Each number is 128 + 24 x the weight over the matrix's rms, rounded and kept within 0 to 255. Layers, rows and columns count from 0. Numbers have three digits each.

# layer 15 MLP up, 1280x256, rms 0.11, rows 840-894, columns 128-255
128099124144107134108125171149138110137131130129126157101147126119109131113119140084140112114093174156125130104089148096098131136080138110143105180133106115150129125113131110127142147192164144108143149165101135188173117111161141149144144137136110198123163150163122144152132177134128171138148137094128167110158104145139115133129107129117151128127098167152120152125141117140109080117129
114129110099116129139146134153163097143136138108121163168125170122105092108121151125127163174116101100106145146082161133096171125120106121105141099109125121141144138147144141119144150099143139143115162120120146164131091148115121106141153145167106119160151156155115102123161092125127125154173106157138105156097114138124108107118108131101176128162159182073105181132083139106140158115115
103114135111129112131103157134162120140085159152112115160162105121106100106098132104135134104141097122138137173142143124092141111114059123104122116135145141112116141113141143134129146104197141134104092176145146112144147098124118159169117139142150126123155111125114100150145182128123132145102114121150143142163112138088125097129144118089142157131150119113098118144131132082093146136110
161109128135121095137123118113120126163175126142116140099131118164119125129112118111142126161125110121095132135097176139135114155132148139156134151118136147142143121117121145107182140166135111109148119109121132118094117146122166133124126154171115143115158117155129113161176123182091110124177105117151103173094125134074077111073140146121148125130117144116123098151104106108157108114127
087104115160110136109090120108137090128095101121101126156169144129132127089131173076125148110148144125144144124107126120140113079082110155127097182133158130123092135100133150137131134146146159124110109121177125117129145151150147108132104125112111134144144145106132094204173127153120115128093113110124170121145087144120131117101158169116148143121138158123118135129124152120109126109087
129132170135147125084108052148176142115155167120153108116134115136111149151143165123141131144127115120077144091107159161128140120117091145097141121099122112125136159162122134155147116187122121138162136121112143172108146131121091197115088096117114143120099130186123114116118084161113132144172141099117086158185098132108100107135168102122165109106106119142080138144104131138182098155154
124112116127127148110146117140159116123117100130104142106119102125077134129115151116135119128110167167118207125116145115093112129140127164129097096090131134123081126092116124157131138142141153095139123120112167097130161118135090143134122072123078155117134128171123143123134121170131066087125114134065155125101101119184136105060124136111109103157153145108108134137127155102168141112100
098135116150128124087083116138098125128148157108096098171129107142132140137125126081132132117133136158140103138109113136111104183118086163125135124094121142136117101136131121155160131112124122130154159128136172093177146101132140092147135118148150134126140147154116144148148112146084098104136134131122127158120107120114136108094150139146137083133136101177104110121132100139121139068153
110127131119139130113148104125161093150110145126149137161111108138111129141155138130124160136117196128088112105068126103139091100135137171132129158108069138112118120142072113125114144096110157149148114138184118104150137159121083096148097145111097162144179157108115133116131101150100131110130176129123175130132105122128150147137100177140107120137113143138190119131078097110119109128116
126179147132141086124095089160155079155193137154140087148135111161106152153147157073135106149121172160115167148096125113133139116131088168109106115143135117165134141119120127082139138133140096136092122131106174140109139107162118136156103129149113116139110111166130157142095079123146122113163129126091121160124121142127090112132139126111122095151143159141149103140146106187131147132128
096144153184123107141142163157124150140110144158135152091159118150123097124123136133165115162098138135108161122161176086158159152143103099102074167131154106114205137137115169119128157106156104106142131114107155115131127133145184137140137123087114141119114136088123092129125146143107077089110159153107126130148082114121048123129127166082104128141111123094114105131094107130121120137103
118131112129096137145143120115130100131118185101184106115157168155104178156119121070135165114120146125109129149121136127118141108125116163090073087080160093133131133137110161156117132137156110127105105145132156113077157150136099113148132133144109115113142147108125108141132112114146115114153102082130166104147150128159140113130124126107166144125131127137171115141109112149155135127153
157131131132129166146154114115135078135198129100119117134131112168123062153095163117117140125161104146110125143099151155132111079120055160123115145069096112174132134122077144135129129117133160133142155145110148123109120100115081097176083184088105125172132122124106103148129072107107128111117114091159126146160159106160091140133163082136131115118141128147127122138115147122175154097089
089131155144158099119120129132157118110150124150122126123143126154129129096120135130156115104129131110116160101196130109132159157150117138108087132184122120148140127173164133101177126107120152138143130126114159088171121109133112172186115112144130127156103104147107162163106083165128106110119083091123140133138120122159082118106158132168119153140123116106137136142117103089137112151110
124116129146133106164122104171198129096150130095170105142133112121097138155130128144168151133086155123106106112139115076107092088125122130095094120093127133112134167104126141131120117132086108107131165158098127144179126121136114109148111194148115148115120139143098136100097122174086115107133128152145118102141132111145135120148133126125114134112146107133149211121117066125124098084118
115118128159072133103143105163159072156139129112134091158144136102122073104121121145149113130149115182118141128105155162144141087133130173115130136090132089123103137152111113087163129133125102144107149169139146139166170146098141162148121132119108133095154099125128125108109173143115140136125153139121157132102119128157089134107127126117139133153138137067122121136115155100188118100095
119138144136116142088138061092169135113100146116139117145158149143126127118136099117123100099109164156111142132140127094147166140137097130095157119148093118111158113142109159156131128154091127112135132125119132149157128124161133135121102134160099194102147131143132092181136128162138129119089115097134124144120123151164130097099185155104169120128105123113133138111103159148128102122140
127129157146116112141148092137151128118154117142170116102092073169132128127094169108112117068046141138065181114125099115103139154175144164117154116102113129123137140115114122131113167097146143135159093086187131123129146130109159148132120123144098142158130110134102168133132145095114114078117158176108066127095138097139111115113093126108164114112088136104101141160096134138121122117128
144158142130141100107119134108142092118096179132176118181127122149133110122103122099125159083091130120152119084111135104155119137128125114103123163143099159105149143146107162118151174122129154140134146161141147178154190130139144137128117111094097131111182130138120048117137140133104124147163158148134116147115117133113150120108120142131144121127125117118136186188099152112106145111119
139109149140108105125090129134144079127139148103179135140122136173092139138077153154135101044152135146086137144087116107115136118150104123084134127131137136159136105128098163125095142157076115179149104149174158139091140113107151134148131118095147163118160110124125094117098125148138106145128176098148116144115131102131144096148106146112141116117117114092158161142146138135126117122148
134095114125111143143096089117162094084145146111160116128137110138096135123135151128149151170143125106146172123098102110102079132131121161140166166113102121119121135063148125131159133119096133113127170113131093137089173152149112123124122090109146125134116136116130136133100122144159118135129130113133145145143110132111156121146156123123159139129116162131145160105130133096118102139126
138152137128148078111088158149113105117106154157129133131188099142104110112142110131107178151137131169149102123102167098158087124136131112117149141123138141155158093081135144132128137098138128106141149148138118186088139112143101187114129160120095112116182163160106096155127119140094130115176126159119100157115115194133108104094124171061168167138121159139133121163078100161130160137126
112128169149153118130104163149123103115144133174133107122137133099101160119131158127164119078126072147103131131137127125116172109103124126107084101135138115112115141143084160140157130130101104129147100137167205175142134107105116194137152137151131144144147124104108124095104140143116126137114155121101107112135147186134131129107101121123135145113141123177116137162134103123163137085135
141110142127141110085141127159193135139118127145103097138172144167127101109119111102135144148120115127096143148150135121143112187114088142113101196127106118134157115136122145122144127144146125166167124128120125128187092122141134132167149104093138162135169130146117110118158145100109133113124145109114105142152155152094112131117153125096150109131115114069116179143120142123127126112115
123145143174080147142154135130134159133134133102123104154133103150127091124142119131146146102103127148157123120141158102161145096150074142132141099112085161139171117137146122145100130113153115108116124145153123145142157135130094126139116130110111116157106158136110125134136087143165119161098090101144130130099129111151097095132147141136130151113121170122173101137101102143131146144128
146098133147106113137102107158174128102098127099119124104152128169110147103131163082133133098162141104101122121147116120117148080157109129161108133111127162124127143119095119129148126178154133148124156122164127115137169139110148180187114106123142131125145117126113155142147116134140080093104145082143137151139106136082115136142140117116111150142134125128130132118160150139108133099105
139089147107102077116078095141146113127111110168113136176135139087124120141155172073129072145134121120091156082105138143136158160165154193111151147124107121124088160101095127128161123095142123093130145114113124153130134132108109147158130145148123151167134107135127124117129126157116100157123116116121148179135104120130151118139123126075138123121143147113159183158123135100100120106126
155096118146124138137131148143134112138109103153167085132151080124101128157156116134118209135125157128141160117112183131119113114095130119143105127119134104119170147131157113140154102115134116120156131104115144185128175211132091108108126157093064156170129153118114166112123153178081128134139157134102152124129072112116048152102111115101134164091106164137120106105144131097159097137078
117140139137130161140094117111147112097120115116105127125118147111106121130158107119148132109120149176095138124104151133081117128100123104091145139138132124152128113157101147149139109110102158127178090114163114132149104141115126143146087140103149169132120152121123115188144119158109135088142159145120115139113098138125128138104100151128122139127104166122115158150138132152100104129159
128096116125110131115144103134131083150105140149128094130156109098076137121152146116121200175079148138118114131163149120081105109112125120134134098164093125154081153130146147122124121110138147149099133145133140151137121152128119124146146115165140138178159159125113108094152111145126097185182178095109168191173106096147129104093132102117108154138134134134133158149086119130115099130086
126149154163132099123154138122109121085102108111157122189152101144063140135112117116127120135139107136123116119094161136127151095091096162096153128135095146094117126138101113165139144104111114117125098143128125133160150090103137151117106164100120138132169096154115131134128129147105116121114136145108164126118087145111153098117119140132158131136143147146140127194091162121103112101134
161056153217115136118092116147119112120139084141150093160135113135092125147125128160160113115105102119092133121061135128100119161117117137073135135138131125156147130143066134134120150112129123180135126121171137182134174127155113126162129128132082137145130168120127151132131122166108143142107162140124110136132096107123121127129094147098156115102162108087096141118147127131127117135106
116100133133111078141084133186147144130135121125123121135172102105124141108156071114129109140131124131143149116161183134115164156088106116106110124129102137132124172092099211160166123105142121098113130169111137134134141152119120156104092112129131151084169137126111162155117163110093141110173150140132130120149131155137122113083139139129128185227148133132160173156107122119136137124109
121128150173149134113150111143137103142138146098139093143127108108126130150125110112148140139123161122113118130154144106123160105101106092099143135092109119158130198146151129146148107117136141134134119137143110143096110094122130099108154137177084189136143157128127125141116117115123129118096127132094183148169112124142122112142125127131151138139120101153129195143152096101119104106112
141123134146120102142139158158103110123148123104176105132114118151115119137121095143159146104090147138118137107147175155127076095123107130098092154110151080119136091104107135137136127122150151124123135174115127131130135093155083136151127135136095136115139148155119150128072135134107103125103106144175162141128062121105132128093105138121131131134126171183154113101105146099147121099148
098096131128153099131108112110162118067159114107137120108153106118099108147108152123149167119110168152085132095100102129113118143072136125137135094114185160170153141117137150182124154135149134175096157145162160117142169136138130112134173141121124153089130121121110091138126149123114106082126109112152143095144098093111078076087115140132119188166137108092109142116109116104126107161099
122149140152123097117149154160143094101161118082174091155161110161112120123170126132124142111128156143123097105127146126090122120089137151116129105077098128121137157126172147131123129104144174166113163161111145094159172156124177159139084163128100156154131156177119099142106110109116094135106138106141106109161069130108106150137127110147101150118118121135148106123127125072107071092074
141123110109117117134149130118113129108077128107133067084148107117089147133152136119140140089155153104150146095153107127117131114131099146178119139136111069134173137096130115171133160113143086110160119123136175124152140158124172110160162143110100126154147153103103096140147140143151104124134155119122110137158126126170128124163138123115160161140119096094147136126137105070137132084093
159142148147132130151122182149118130141139130135130114127128114157146146155091170091141145121121099143090149124119149124114119077112102143107160165120091096115114115135135140152121116109101106097125113152173156104102107107108099162133142152135139105193139139089113102138120104172139108111118156130122148099130149097137092122087182124085148124130108176184115096189129137131149157174153
150168140128062070135117115143125125162142149105133133118154145148088122118133159089104081147100146133126121138133165135146139163148125124115075133104122125145120126112090124169116123125134160112130123176099151141137168117099085100152122119081104162131160121128093146112060121117088110151128134148118135134134103104165137106124109154136097122163107213180174122120156121149140147141119
140137131141122130141126104094152130104160121129168122157145110123139080122170108099156165101126146153145132088105138109139112156141096173146106139055081138118091175120050112179157101138138120113150128152179160123139131154115121174116095130143101120105195124122107115102119109127133076113130141130124181157122111135172143112118122176120141113111098161136121116121127109124172147094106
104065139114110143112136136095129130119089150141116099098149104157090113112126151132136146082138132136123181057093136136139163151157148198155143141106135090141130133136125126124119181120090115112119152145175129162128151126114111190151119128121116117127162130112122074148132112132138101125133138145153099128115116117148147130141116097122144113114149158134118113137116119166120104149138
151134094124120067138148133167132155123105136152137120140131125126094117152127125148117118161119142156172128113128124110081105102160100152110113096120135130110122135152123113125108132154124116153122080119132130153103175125138107121132131163162121130082171121116096105125104085168126106142141135106147127159127132126131113088130157144149152099122121117128159135134134125141157126117119
175147144139131151138138123133147135109146136125099108108113151106111135094113155111124153125113129160104134097156130117139105145119115150147052176119124135122127152114135121123141165128125140134126109127122140167135112133147131113160160112093158080183120156114094140106136148122115132111155115116116111130121142121125098089101111119129134125180162169160105112140126083111110094180133
124132128166134150121135174135085117125114112123129097114167082106116150121108117138181123114137124130107133132140127143057131124142123163072117116100112160141113132094147150128125147084113139092115146155130137131124144110156117153120144129127109126105150133115116128150112130129094120138147174112119109137161095137127109104106122119119164137151108146098141142117155117164128109146147
122118152113100103181151132157139111083148207117175065149140153118135113114125168110186114120160075154108150137142135131090144116108109139121103162160114136142096136129162144166120121166121099123133169128121115168145095161149126173116075121123131158119118119151111100143127107129112127104098130049128128120189130136134110129131106112132237169145102123136151130143161142132166106120142
138149143117101143113157150170155123096118115137111116150157065161087114122111124117127118149112132144125101090136123122133111135146095133120075157158164156107143201109100128137101131099088139154143115147168140113132155187114148163132165103149127119108116135136105099127097114122101055121121113100102075140158073145107110079137124165113136116160144178126116139144148119154133119130099
123101128164107121179130092191139097113164111131139126148147124152133137124111132114157159081153126154138113114132133145108166111108114143102124116111133154118131178150099153124125127147108161165132122182121143114123126126138109147179161137149112164117109157143105060106146104118133117155159152115120160107113132109134105125123163130136130084121111101084149164139136113153114118112107
125182131141109146117113116110156099118141150176107091096144087126138147117159115097175125150146182139075147117100121125089087165149108144098133147111114137125162168131139128144157113127125118153143114179163156140115161137159110144156104103087180137105183173158099129135123147106132084077117147107106197162174128105171137110142110131109102063154058130124112140119178088151120147144112
148119144202088152122088108106131135142197160132097137159129118139156166135166123117188134067117154122132121113114122139078065145125108172100109155132141128110134133134132125144119132178129131153179126118177117127115131110144106207160133128127139120121138126139113136130129121146106115147077113077130142155181120133112091109139151137124132119180121105128172105105105090144113100105112
157145134143146177119115179130141121158129132089141130136176116147113170148127120134137142073097144159114108090140131102159110141147120140074089115115146107147097140109078137151100192100128149142172187103152130125170128161122136114134106152152100127086149101126112111093130123145090097125155120095139136156099134194107108125155154207123129120146137145103138130200118139098109123124139
189138154161134138146140161142151096109103089126137142126101118166120113144158159134123114104102094142117155103124158118174136131144110153100120114129137125109154129137092109127121148125141129132125124107096139148157127131123114144112147142120128132150134146156122128134126110139100112124133111121114120140134074105148113131151121161100112128147103119115148109120122097136155114119130
145124124115130103105116122117097096112118115089162105157151126178132121138125121126124152072107106160152141103081157124147065125139137161070132091087113115117177134146103160141124149122154149136125131106151136167153137108106138092125109130134110120140143146100121154133168111121143150142098099119061129223143157147139116117113119131105135117144117120111150102166092093117131113120133
119118152149114128116086082090150126120103167165131143082115109141104159133128145123161118055114154180108182120131101119105114119116122152131099163155107082124146113135131136146153129158110130126165137093148163149114130115100150167136152135135084170161125148114131087141086132170141096116145122118132170126179094131121098125109150124137118115131096157101119128094118126135152084154146
143146126131143105122128111114114123144129179085137122119118131112124096145138114141154125129140136145145154107093127148082109122141098128132129128134100114153144134131080124198136130124135134140134185121111146130156155163168112123141156148126106116121145108126106100127123142134109086116137109154139136145106130117138133074096134130119158139147151115133116113137124116117154134129127
# layer 15 MLP down (transposed), 1280x256, rms 0.112, rows 840-893, columns 128-255
118102090139107146112122147160136141139169125083108110140102164147140101122149159122120136150117148182099180120152134123147102142151138136111146119116127136087178117122134115119088107138123128130126119063105090128124145149106120161124124130108134142129142149130177165140124117122091120134146130097151136121142115163151120131174117137143128133157134106138102112176110121120125146097139
136127151166140119125143107116122130149103107141110121094133120105127117191094124113143125095124091111121089123123133114101133154082144114105155116104128126138103159146072137123161128122116153101113127108119154125149162131152114114132083126111150137118121150083153113114111113107150127135147144159137182140172113064152121131089183152131114130113144117145151125118130101106184134117148
191172109096116093140132086151131095110120111130176128142131131155126115134157140141128138129119130119153098101127139103150127088141132116123157111141143154107126140149139119135125165124129129129137104116114103131105113128106110086113140127119103123137100133142136116104137145125139139100148115183111120107097139111126123184156113134140124138134065112133105169127151137104161140155101
131166095164116126117128146135152084095135139135110150161109116094119107159133144140160134123124148133153173178140138119108139112157080132134121115111141114168097100110122105171101143124138141160140138142132108133117109137122094112136173119125110110118116146106130149111089109124139143117109125140116133131161152161168106096155137110151141158109178105154119150116093172154138110124152
151146118128146172128149129119104170131119142171146158093099136104133129053148116146158124105143150111124141133098161119124098151133134095188114116150122096103156108122115088126151132150105154118139141091092110130150129130107108121132117098143125119146086158109192154107145124139125115145137146119139144115093147136131131163112123132110140105158123128121118150122119132131129138142165
084124085127170123085145143134129097120076147134102120089103131121101094100126133144140111155104106124125153150143148137138171100204098137139122145093164139118152117131177164118113136122110136153097133130111155141131101179129110119116144131117153160152154156128148152122130138098129095152142113166155156135163133151177098135118125146114125097175117135127105106079118159138098126142165
175070124125131168173111133126099080130157133089095125107122144157142143126111155148107157153149132141178105158143149163148119099152196126090110114137132112171110101127171106093084163161108116082136119135094190167161114093144140144134093130109095103155114136110156139118150124121078145119123032122114098119118133127102104135118089094169133122140119078153114154124117115117136140123098
125114128123145138158134161101125108126111127153124122080158098160136145106071102147177169131134186100134133115105104107120125113066142146117149125181129097168116131126133152109129132120112112159132124113174096161157110153154116122128102135085112150073133102148171118137095121117127114146143112164111184127112111104142108170189128124138141096115163072138134135129127149118124104122128
171102103128140104145173121134101111130112133121186124153161134139123141165115087154130144077150104120145128160076127109136118077083115124119136142125109109092143128097166118109085092100153149148125146134129117123165112117125137146171114132111123144127134077139132123157120121141151142151120162129114139135196093139133142111117196171132136114090113150127098143128109105096112124097107
165147117133092102121139132114151197137082127108122146105139147110119124146136104154125113127148115093113111116145123132132109149106149150098141149122125126093121149199128149140133102138106107126162135114133106084124134149130163124095116071120140171136156129087154124086130127109124144145093153120160123156138133093128131155117142091128122164115108135136115116092143129068118143083124
141107127136113150128140118121136091159127068101124093157129120134145134163106126152103134137118156144131168164150113157088091149141104153184187119109116157159136122136098120142148131124120164159155133089122132146146159149155111104092142164136119093127149148111123129103116129121144149136071120135141137141105129113143138165103122117133102154093101136132104133099145142127166139122120
112135135140139148159160139097135121133106128116126177115109125121148106102142136139124108112146118151128143137137154121150132143121119073152147138176119155145143134092170144123172123151125129144175122112146102125113129132120151137114153118086119110134100140120164152128103112124138114102119116118088113095082162158106129145100113162139149163138112100137111143128159142101108136165152
121117094159151152115106149076088170154135113099149130073149125145154102152117163072146147103099096138150123148150145085122149111134117139128146148095126156102149133154102166142150142138120139103144142135137109152136074163152155090107107105146111122126124088152160118143166105126134122136101163163148154154100146148177115125133107143105127133109140104125141137132120160142120166149128
146114104117099134101133116121138110069124080129132106121122153132124109133111160121083154118162151109094119110125160127131101109116151112136117149138143155075162112120160100135103140107147106078111157134154094151124092102148156102119158138086125110058141129124127141104118153131160120128166155142148108107130154119094143148148132132139077086101147149095092149152150148101133141106149
106148165125131146127137151120084144089127123138099129148120138110187109129114130087136119129124121112129122097120135098141163135118092122131175146145094126146149124129114165162119134120134169113091134088164103112149152107105123136084098104124125140173071110157084111167128105105145101133135119108139160137154112137148149111077129132159095117164121126110183109155152136150106045136119
146131110142113150094154112143122148141146116139145127127117157124124095101106125145098118159126112109118124111126125150147118134137163104136134126159130105129127141135115102092086128140139114161130143108120123115156149139124133127110123135129132125087126117129161137113131138134131138150115153139124141101148136119096158139121110130115137113096098120096124148142121142140126123130152
180141138158134084111129108100073123118100169116116094125089092139096113166148129134144128175132099079107110132175145164128111103138160141148123150122157136144108130117118118127103131119115139151124076120135133126106107106155122112099129115085152098134147141132115131165108128119120110095117123115092116115146151174143087150104089175144132120178119133121092092123116104162125148157155
139113134108106145127125096129116078143118116123177149085145108139087140138115147089129127159149148151134114108134115130112138168177077140182154116138112132112146078129074108147112145137163145126087122095129151068170106143132120137154138135112090151144167148127124175064150098108116178116137141143136110133084161114126137152141135142108082112096126150155134164142153117125154170085082
108183112113171118141136138139135105089144129157170120122092150079165135132128089127160125132156122152128114163172105132101147125175134159105123077112184110121119136113124107116150144131171135122138099137129125076081104129158125140110141120135073159124116139127120126148171186088116098127096132103141108112171121163152151124116106127110104152128097116114085120076145139152112133109122
142094126143133116120145138158101111131135136069162135105122110134172092130147129116170097114143131098107124126103111120137130116148114079140113131127146126086107131090122095157138089116094137139130140112176146167135135159131106129137166137135144118175126122138091105132140135085130122117134115152132121129167115163131132134124124108149137164151095099117184126065149056133100101132090
117113150127118125164120156088115124103121140145131120135149086141109115129113122118147111102140112141137126186115122123181141162110143124149123102146093148138093149094139123124127107115145121130094122105121143069133125126144130136111124153133119123122098118147145101120135121127148105140114139091118115091094148155135103140130116129144115101133165096109125101135162120107104152124131
080096117140122165159130144121121081110091110154064134114127146155173139086132104150126136103088106145141147186107124076122120186086121132137089090127109137131168141100137119149126121165154090086185139111073154210170118149166079127109105110166116115141165150152107140117152127136089105112148085126087107159146141139127078122149143162061134088145095115166126124171091139130156126098181
136113116140125106125152105164120128158126100135121146167085099114133131131099092167177119110064151128143099141111110167177080114128135114161098130138170139160116139116107120114110113111129142126128104131107114115124129140135144101097130099103166136130109175148150133136101128164136154104123147136135114146148117121114162157121120149119077181150129150115131135176124126178154158138161
151128144118106119152159124091141143124122129124151123111082126128136147142111132155116148135092130117145111096106169133101138139130103133116153098146164151148085116134115092115123158133119140132118111117141117124106129103149139113116119141171114101101115146108166141105088130091128125117107095146125157099106145142088141129136114111164131115173116135114121164104145109097115134143142
153164144142141090108106155113123080133131129129137092153131149114117144105134129132151118153158097081083125122142125106114132142087161142120125119136166148100127135106112131106160106132159140147151141129167120119110122170129148133090184112168137127102106124124101119138126115126116128075132161136153149122154153149143137125127089134155130133150144110124124153130136102141098123097097
139155107114126158102154139092124107177140109139104103130126167100125112095082135141137127121149149141110103137135131093098132132148100136132135111149082143181163100156127133109114141096107125130157115160146091125148150099133103153134141126157104136152150126129153154096100121100138135113145164166067156114101131095119093127106103176128092149098135119138099158097136138133129166111140
109147135149121118104149129114139124137160111081129112116097117146192078107131118129103157112121120088114111120096145086148168088121118119115145144130136111104152143129096137121091139140149153125139183110136105142141115114104156116125146137148142120142142164124143116138158108118100125154144098142116146133131109146123177115142130102118109082129137143095143109129132117108125103153108
137116135096134113098101126128133097123109173096142109123139165169127150106092139089122130091146119168119094195181122127142146136136104108126158127161094136130107109120119129138175100131148115109102113163135130088047122105125122129142159137112124155146121118099141085140190159134095165113111137140106120126096132122130124165156110086094107098121113141133128120112089137157095133165143
129130127090118143128133109133125147131076170101147120124131102156114099124089122133138125146169146133117135118110184115159114152181127130135173125151147113135105148112140078143142138159114104131115143095132137123135086136115149147124133167123144107111155089151081138094188141117143098147157100154096146120138161117110079107138123098111122115127150155130135105138104088126164112150166
169176150135111141139151117104137160164164133085122117128133138109139092060116141129119135125163116174136160100118113095148131140128118113118119109152140149165126129119147112108113112089134102154145158095122097120101151159132118145118099173147119116091133140118088130119112165137117110151123104129090162135129134124130104116141110089155100086132080130173124131120117143144141147129108
121090167107113111142163163164164135103128115099102121101173151106169111082129114162170123136090162153126115166056112097135096160120120137121102118111175141105129156130127170127144138144126100149165121088133140120139144150182179158113115153171130160128138178079128133153102105169131119096122147122154115099093148106125139102137138113143122108142131190141090130119124081112137153112142
168150130133158104104145130165098150183155171141131144119192147126134106136154139125121094108136139137156142142138151142143123144094117109153137153119132165137119110113128125146121071149113142137124129127140131106119119165121101186094125093151120076141122125093118131156162116135137121163112124081119105108130145169126130112096098145144181156106084145116108116140112096094164144158104
137124140088173129136103062150169139130094102102078118106102137132138175094109102079120148074149103141125101150132100091132155172141134107147098123131185150165133164103140137125147088133138073128175106148113124101082118143124136105116117152144143091115163162144119143121110148118117113165104137144122099110130117176218082164137125176124112125138140126174135154137170092101160130088126
148109107150087119116102138144108123067129116111108101076112162138170144097129110086150115158141101147131139101185126127136115129144128108112149136145139107115115098114126121170125120152126125117131086124130109154085139205076123145165121102132178127112117142125189118140136120142139134183145136166134090156130142114135144192133136097158111107141129101106154104092128141132143103118097
131111116117136142126101128127126148171105156113141136146092152121141107172143127114189113102156161084143135155138138117106122139105147125124109149126086144134132113103126123150116142144120139079136134107084114123099109101170098128121122137108095093120157100138149144114177097161153160102121126110166144107128110073124171117091092102097142094127071108136113156094140127126152144126145
116109126155084143122127138107069141183132101131141134133124099153123102124146126104107154109115092150106195120140100142135133157111149154148141142139132134144097132101108134103125146131145098091129105134125101153145110122115144117145132115139131136145127130132119102106111167110132148149149108158146175142130113107125174145118153104104139118116134102139148171098114156118137105077131
147119118139135105169139110132125151123124157121133103116122121127127139155107181158136158129115082113151138065173141113127135149148150149093145107130143129133108148147112120139138099154153180099102078129124119170109103171108168130132122137120160080134095116109200151081137111084135176120131145144107102079116103130131109120133137116135133144095180121145115125099160097136093109123128
138137138130104131109131103101121109135175129194121136149131120091137090112156123106114109133121158154108126090105098128163154109126101126112148139091110181144187170125116141117118177107114134137144098129136143105135119088147132150123102135145182127139074114147140134095126129135106161138150150116124174127155123123078116145153152137149073171123151121138111188107098111133133121181116
174118103139147130102163164107145118123162133120115119122148113118135135106174161124128125062112136120113119093134100146127139122106101102130161102131152151115058148098162125145130133130100142096169081137090111113104105190118109097134153136122134128120136180098099185131123142142156157134161153135101132145099147151174108156153143131145113164116093142107157146141107116126107119151114
132136132118131122110137128138121144126130127148113113130121130119110068160130132097148102151105122171148111117139175149129125084148144097154138147161140117117131141186151094168118082200173088137140112082134120147148105130169125151130189137161138164124122098082127088114160075158095162167103163079095142147122149114128090122134146150174126127109196098161102113167147179083131132141128
152161129166150152126158116154087140130141148105119143149107148108118131100113130155084157101140153125111097075092124130128126179121144118098174150141154117165148163179133146087134093134136137162118094140135105124095146147110132140078108124121151167117075115136079126162131147153128136129124144150082094077164155121133153126177129116133137150134157109101137126129161143122116156165119
125139129130142129141129160133130131124109130127146130169131140142125130084111096158127107135120107161132148113194132137094141141126158134107127145076157125088103087127141131126177146141088130136103115146155160119151135128124112127144143105151107114150134091106116132168125107131145093123098145128164155110129118135141144151157129125144104145143123113131112123122131112099100114069155
140112145147125160151138085150146145109110153153163128090107138161175148101146144105133119098109157137109178143108125126080144139139156147103128139110166153138143148131167143146128129092126149086127129124078126147125120102128130119134131135195090115110134145094071137149118138133131151065166135131083133144124115109144116122094100116157095135127135170129152126122076127118117151148130
127082130141121099127127114133125119116150114113123140150144133174126170158146109122126141111157148145142128124098149109135109145160140113081194079137129118163143152118116160128154153118132146125135150123114133138118157122145105108114132133152142102139159078093095119132118144118133142138126134120136127140122101132101168115122143147137093133130144104166148147126104091130091114176096
096146142103134118132122097133137125127160094138087111123157102120124118104110133097146144152146141072157122109094121138151136094124135132157108132110130155096145122089124108134138133149126104114122140128192136148130130135085140138126109138096137151124142139103145118135125146136130139124109139142115152162135116140119132129110099121164150177144125134142160134105130127156121118103141
095120132134154121104180162111085122132099157156130129078120156143111123154110089138092144105099125142186100140138146088120148110124095095086159147153128122151119152098116140102069150112122110168136113148145086170155128126132085087076139140153119103124141157107161116119118072139099119140127149130079151127128105148148133106175115151124155124106143120137111116137125105106141144129110
110085102145134116101127152155119166138143069141129127130134133119153167123128060118101118124093104123117115138136142120131170143117172084152140157147125105145088126148132086122118115099114138158113101111196071133104112108145134130114075105132157145126152108141114122115124182135184105136093155120094151113106112123135141146115129149145173102159117106151147146072137122149109114154105
135129110126151104139174142094087144132114107155139114146118140132150125159098130137135159108098128183130177128130107124189061105146171138094182094125129125143128156098153114147147177087121101092098130148144139115139091133138077160118116151116143151123146123093127152132130111155151154113111113085086102102089100139118124148174135144101139153134147084146171112133120091143081140126128
130082155107138137079142154124137135070118095133125147143085125113116144130125122091121106117170151145187133107126122102152123100122101066103136155154138158107163096162116152130152116129070134139103129154151153185131130126142165122116113133166153186155120108124130082170134163139090105086146153165087153100115146085077122100100086134114139141131175193111129134066126154127058113109126
153126122152139105196094124098104136143179173119109143117188120141086117142163103093107122087115148148132115098141142151102124135161074144147200144192170088140131112031101133159148121142099148088124172101114131100114146106115138125136153118106127117138094084119128136088157124112106136166117110104140132117097152118122172112118066126131104149132181095124079144114089156160124100145120
126080113161136137134181150128141137053148056128109132149119129140149104146073129149125101139134176131128147139144176096139119143129142144124148138169104144139142157129129120153118125105138100102096145075122161154156060113123162090121103121108124120120118119123129070085154186136103141154130190119111125107141139185053131155154099155109114093117120093138185128098123095146124107106093
095123144090140146102111094123139135141149131116127101096126129139126131129119143115118127125163167104145116099137139154121127124117142133161132144128133136147115124145161155092153134148128116139140139120178114102117139147121142099134131108152169169143106140105155131146172115136130130123145144126133097117163168131124114078130109111148125132110160153137142122131110150142089114149136
130103137136147107132149107124136129116146150167124135156116146155093124140144152177128175125113132095092107149141132107083174094159114092098095129108114127128115142102128091128138089140130118135123117147102112113152085085097083134108157130134158134109125128102139169112135148153121083185201133104162108106091119137092127163161141117084183108137129100137091149132124153147116135127143
090132129111142136156145151149139160151101123133101131163153106148174123128175168122130172110131117169187172108156137162143124130121122158189124095127158118110155117106128115099121096140096105121145088103123157112138081100099129097111116106094094077154081161137151134109158101152149126153138113109144125127120152119161134121104098136091137143144144099132118165115136116106120100112113